Each number is 500 + 40 x the weight over the matrix's rms, rounded and kept within 0 to 999. Layers, rows and columns count from 0. Numbers have three digits each.

# q: layer 19 attention query, 64x64, rms 0.205, rows 0-51, columns 0-31
# k: layer 19 attention key, 64x64, rms 0.21, rows 0-51, columns 0-31
# v: layer 19 attention value, 64x64, rms 0.191, rows 0-31, columns 0-31
# o: layer 19 attention output (transposed), 64x64, rms 0.145, rows 0-31, columns 0-31
q0:465511530557468416497444510546476571477454475489495481533503482466556486445498487433475413466515
k0:533561365525475541470535497519453538538477408556428480550429530463503475520458509504475478466528
q1:560496458505472555474401515449504482428489419567426542555530437529547491499512489507486468513483
k1:534566511510513551488453456513441485516485447478480560503518479561476500444464504477529553460509
q2:510516440531555516475485469501579496501518571519508485505451446484496514532489455478448494483452
k2:542495531466481480509452449554556494531500581436502507445494423553452505481391483447474443499413
q3:433489479415453512518520552541479569494454569436457490435544506517498499460450471538505471526530
k3:469489405423524459520560589531486497536489519512527519501581468515523520550483553526499455481513
q4:452503548477455522582437473521531539510486511449525423476492537436488495547501526495597474634523
k4:536523546455396453559476503492517549545505478480494427530487512508422500559562566508529563549518
q5:530495563520584527479555505562507517548499548485508537480507501475561477424484537453559481562511
k5:567444544458550465471559493544519499436515484589496538442529447475530494488421541455513467522556
q6:472484538449528538512527493593529533509534578423508432538469466553542516506447515458526537464566
k6:533437556473441491464452563482455470453533526529408442561573505567556504511458479501532539500529
q7:547504460449614492500504545434486481510514506494448590481465509565417535500438521577584545476548
k7:498484512375512529384593559442558478483535587428477566500486531566472522436478473434577519505549
q8:554441452501530461538451540384516465498485614492524497499593538517486521569466538487466508574471
k8:547482571522512461532544502469516489494363537431537424488482487451482478492545497468439494458407
q9:525491457412510538542491447542391523542498451513502550588514479432469450607471509477548470492521
k9:537443480428588539567545449525409514523452438478547444566485499390499434554436504403556482521462
q10:526445441473440535507510434456475520547497481472409501479461460374578494476484463413494562430492
k10:493462540510498517532455424489496489560468491468393563523451493451570541444449479503512585445549
q11:506493516475511498492449493561462382515502548460457505446491487473546485535510446577446477505486
k11:504603550449473466508469442499418470540531518492527555444501447557498532530457484518536469511484
q12:503523527451493543522555544548586531442516546487525551462523551471496477498452505529464507550458
k12:449557565491524497451492515435571538489542494481479537447481523452512537547440469462483491545452
q13:477499527507483497471509474496495506449513552496445471442461449448492434590510574511500486551475
k13:460461535552496463546495445522496508393488553528436503417540437490563408573526525495548461520521
q14:543503497485468521522460548554504540553577469532456523518489523465420519538460514421454444502436
k14:548511495414505562526478563459477530506535497494514501491445510512458478536505484542444429524522
q15:511433482530471480466463522579490501533412469514485595436461481483521482554497416435515424543536
k15:528449484542536479485429539533477555483403489483437591473437463533484510549491450455524494556523
q16:474563564557543460601476447520511496474512475522410526513564438462533555572502553570493495465495
k16:508491521505490484527549532461466563531531553480490594511480499536547525506592541458449444538486
q17:468418520497469482518547506543506571479454489471549536468453521525536492455515496490544423502439
k17:484472418449489436459482518455499486548432500501503535440511513525491525467480463530529484497492
q18:513458538493502501484594550439524500400528540497494539522465500443472478515486476542492460451535
k18:472527566449440518464566510513423541444521549495528576472522524477401492523448543565487545447475
q19:485488425429445490472443632590549512468479543470511472531492446457458519518525553513539493611569
k19:470519505495506515390448570545490528531484523560517498558448437523448535510487513431551452611565
q20:477514546469499597516490539494431604484480482515463540458577484560524564510475504467503526459516
k20:509584545498532595500503539554451565503477480471466466495495526531491573496500497450511463400531
q21:489510526504472440431543448543482446494517474459571446493522448508513585490505533487466518421479
k21:478397523526544477448467455523558537494482476455566455564485436527590585505488491469508463456492
q22:431566493467499541465470485447464509572517547482467572545502520547438560458530507528563451517479
k22:533501524483509450517562493545507487443488428456483552584496542495400528512514470529478401460473
q23:553428531526521560505529568543435520530453423496482598543475498510397485499495549541485479519568
k23:510439495506550541516561542462439494440510422553496581522522454498481523498527500451491519538463
q24:513461443488477457504499503514505484543578474480421570494546484497464526483398480503461400542572
k24:387451538474482558600483540462542530472481475451411454554494494498473551500444513515479464525551
q25:544529541600436572497480551538531497560515424539465453478528485531502521518511528567517516559535
k25:533495469513418562493462572554518459517469431508487482527496500545497528561510465500452504508556
q26:472557512562446579591507546456512476488440469500549475510403441462493508509472535546441441434479
k26:474580481511392540558465548496531444480575550468567547543575465469524488517576582412503494487482
q27:435533552587453596498489551494528459478509499543527568483541539484510541544527451434502485503556
k27:546477516565488540441547533495423452531525477469561548474535464504451433489503514451479454456565
q28:549551456451526508551508472478494553500583408477493526485494529523525489498482458510518486482516
k28:538535533498555477614501498523468518483572469466473479497506569563496505476442498487553540507546
q29:562594476472512510490461421497472487434432485389482501424515444519453547562498451480439468558462
k29:524535567493496542537445444513500482509485486425460541433472504502489537564575539467500421570491
q30:461517507488474478430540484515545519526486495507456554528544532546578553568568523485500455508465
k30:484469457520509486409493475462470469554525438487445531551393516490528511551557538464450458401427
q31:445455449518594422529519513474510479529451453426494541563487449510508548563480493567489485470454
k31:420504464469547432461509499491457520543432497508475507469569527539455517533535453435462501438487
v0:504473533463548494440471482565502494444460506435557457448583501511475543477501502459488531507525
o0:540544471542479515505560493495503536553517492539547544622505527497530478497522482507517527506513
v1:462505465499487546489513528498490485573517537483460483525473531533550511528441550504539481557479
o1:522495505478527499561434456441549545480504507517499518483521488456460428472547462511504496507477
v2:537538536530462499577492551519463556498466515525502536503470504466575518522479459419489504508474
o2:467431563511508479462492500496543494465494484468475493517496523533466525440521544596494521475524
v3:550546518530544497541511487455447460451505506489484514456564475496543534471510517523422552502530
o3:506502500501479428473513524541532501555475469473517511536427505481493447480474526550555483524512
v4:560588434492542446543443491501513525495462461515492470493559541503497524498487475503450473491442
o4:480436554555490528446564537519492493544475523567556516543504516487526553481537531513511522511581
v5:528564511460513503486498505514502549541474550503494533530560453479469533517507462503476472500467
o5:501495522501423591475518468481496514460564484490514467487492542503505462455516485520511513510495
v6:438466607484486480497468576581455495491499563455479500523440481493472514460564430438516548507540
o6:476519386480465522464542449495514538426556448460511536488516506516536508459515478556491463519425
v7:461544458500524462454448458592466488570581516464424560563577513484484544480567525490496495513568
o7:519421549476513526464527480419481478439409454481551497477522463514492471604476452538516558461490
v8:478573530468509541493457533415492555527523480558521432495442495505536551499465410467513429467458
o8:495433545510519516514531491545565533503491518453551512494478539543469461430495454497504470478473
v9:542519565487455491529520517498560523420465604485516521539363532562629525402463532439445433472532
o9:531444530464520528528500504555468452512486374535478510550552518450529503484535490569474520483461
v10:554572420571540601444461527436484478550509519502457507500496454550493499509489484489512512544519
o10:551434496453495417570522528582486570455506530493544484483449505437526531540587541522543534496478
v11:489471495517511509506485484478501490527544509456465473478431546492490481535551511457541491466536
o11:506485480475496483476454536533508505437507512473544463508507460480501481548448532437463580528448
v12:489500503508480567517532500562526444531431553494557499471481504559511428501488492481458512558509
o12:427498504481486485522419518446485543547574490545455490452447490493505544477450468496524518491533
v13:433516553515487482529500513505490572455440522558508555531460461508556472476552496448490591526450
o13:508488491478478532549470494508524536496585494442504521472500513553495525526470508590454472561529
v14:477447505468508523410588436445439558491496476468538535507424499530529487482538497448526506504481
o14:476455474574505506572448565537453486487496508460533554504529467501516470429446461562405471485490
v15:471527590505520447576520505511539497505493418465480491488443505481463519503439481505465431532612
o15:547420471481482528434476563507497487488511525506510475483573520466522513438570583530515485444452
v16:532559459493483526482520483494459503532525563552551518480526465488544554486504549465447510476442
o16:494470495480495531592557474512551496501523468480429514483471501471456424525503458515498525476598
v17:491492421507480515519560455468492513428544503488422542517523477438532506514501523516481484528453
o17:507503498464483508467465508503481498461501491480466441489538483498471460478538482507472465486540
v18:574487532443474430537454546504547541439506543448493461524490496585474445453525504531459512467500
o18:430508513490499509459523452464502416475481494545545538528503520488570515468427506502499462540469
v19:464532518564518488505522442524494546471532538577509512514518393497495433459510498521477538485496
o19:523506467484516506502497533483498493511533474522483550430483511494460515540513483510517456583522
v20:523506507477509513467507453458556465536469516535501475446534523502572503480529488469488479531511
o20:506485472478486533493488494532434487510499461419490527595460497462460467546470518462537515429545
v21:475553478578511521493498471493542492515459557502423445484534486501476479523444396487475540552461
o21:458447496480542500436460485554475523485504459533556514487493477443537492500520498470577444499528
v22:554561454536455480517522577485554441514495553492553475478465486490560506533479540551516488484562
o22:522534518479517518525511457499490506490559518471424447538530460464399483533494562473494488512469
v23:498511474495465481530412541442516523462511460425480492473444550453518539493481492494483516471531
o23:553485556556449478477540489515540502494501494480540511529473471506520506506478574475441456491493
v24:493531551468533527506459480582562486511498466423499476466509512522522514453536496483488517517489
o24:510438512472466485510520520492528530484531500505526526539463556517548562525508471407464483460542
v25:474452478501550504476497532417382525537561463481531527447519495481497549523535549543487472432453
o25:543527442490499487523541524532537515455516557516534427504523476554452472441471467480487567548541
v26:430500497495428506543489536510399456465500454423463473506560481423388563525476443437564579455533
o26:531547546506526475512538437543612532506520560502509369535492541574595511489526519499541490537446
v27:504507483550519566419548458454500557553439491557484442510492465433556537490437491475590522558512
o27:546521470531469520540465572528523468466545512456481508539507516495424501591582527496511509468440
v28:509498503493554512499507462523529440477475456544574484464492534493494464509499464543520470491495
o28:445516513497496515454505498509494538619482508498465542464521453481451443531458521465474470477511
v29:511498462518462514487458542489542495428571430466524504553499468450450523495499523518585501519542
o29:466580494451495497520554487444517538511419581483479449487494531523496520516499522460483458453406
v30:488493522443526531474535541516503445490467483457481512505516498482420537540504466512437496531507
o30:523536503526485486465517494496487596489584457551558477412484509513555457458508457489517533507470
v31:565515556590508488442538386474467556534477486549512522501490521503525509460509458539537556497434
o31:448475469501553561528511598554530473528506511511531524522571535452527483544480527460502463501560
q32:524475454539503500457518570499505501533488467513506517547583534422493447501502524489456544484536
k32:478502528577481530489571539492478516491500541504540516565549487503525579526464491499532551531533
q33:494517492520519467530524549528529518512451489510498515461521490506473470512447558549459550486510
k33:493481503505519508522493512454534452469482531466483450468539470528497458537485532557520546482446
q34:458484463477465511493542521500531556587451541495513471489499516523552460443508488478498556583507
k34:485430500456529447455490445499445509511450496446525438492514532503487474491503508520504446504495
q35:528529450519471554461481517459505477554587459537465476535492538507455496493498492488514511521527
k35:491550538556519501515453529484527440553501545505542491510488494516490502515476496392491510516514
q36:481565498543538512425494531471522537359490481474501533498520491527501501483571454552451559523445
k36:508513491579542441520502461513497506463523482498493464404503512502532487498541449518496515515466
q37:471409537458458518576457443442492492510408496424544483474509505537495474443534493514471513476485
k37:477480466492503532498427486592464550459475452492534541467548501403475477542516497507471485489512
q38:510500486492466484425503493472538451518497472524464492434469556472487514455417527426475517510427
k38:530473497512463479555494535545532420472514561460512511593522542497550499477568507437516484546458
q39:494511504493523552439473445469508440533490501475449557467460509526447493424547493485498558459503
k39:557523518490462538487545519520450515493546522493510478500416515509488446446506458500537528508572
q40:448494538494510525468522477508493519552475537497502460481497499484512538510476436477515495476543
k40:419456489483477509475498479523480528514479502512489528498491509431492561474435513509513493485578
q41:483469427475451469475530457493541515537526500357558501538565574510535525519567495491543530449536
k41:449542507527474488474550566540509609528567519504561536489513519490449492513563460476501511574475
q42:463496533553517535498472519435488495513512544533563480524537516509547475536505515417538503498513
k42:461524506571476519537485472521490501520516524465578481487478516559495523464492535439474521455491
q43:498513479440538494563491492460553549471512564511491465377554462571580450455485515491526549483482
k43:515541493429547519515552444551587566486487512530479516467556509541502505514499540479447482459481
q44:517495513569508453489532501463508474501493468562471492504527549544494542503497573512460454552454
k44:510432415503494453548520592513501439527559499519478470522567535489521506539500490461483502514468
q45:490460433490481533572489513481502579516604507574504555502555473525537559591465461478516501526475
k45:510494562515533500475445472514503532503497510467473486525530434484502468556493574511480500469493
q46:452454502456544505521498482520460538470473511542476540530485491455506499506449534558512518472561
k46:484545536455561526526448510481439529475579573569487476499535467497479465496499442556547487457504
q47:491498501492486511490531496471462500518533478460508499529486579489495499579498470446540493527492
k47:446474536549452507476556492463469507529479442475527503485466558494512500532480479435521516477516
q48:493482495499506471535519464492503539543502456454520509515513587505503496498566494525515465500535
k48:448430471456481506523549459517463598535499464459499473475447549490487488492489440483454539517498
q49:438482510485463509467532529467473535541542484524527440505527528455461493519502502416499504473473
k49:491393541469514491442476471460505467544469587464570478532498470498533475511474571432508500564550
q50:442526463471442475519521441522486509471518519496468414484469519509491516452466464402513480526446
k50:500417473394521539430517446529541504491447494470443512537484494494556538510485534471496464455462
q51:545434476448615486491554529514505518522522534485476446488548499573387461469503516509459453464504
k51:473483464499567506515565506524510551497453438482484406544510397522479492563529468482556511498510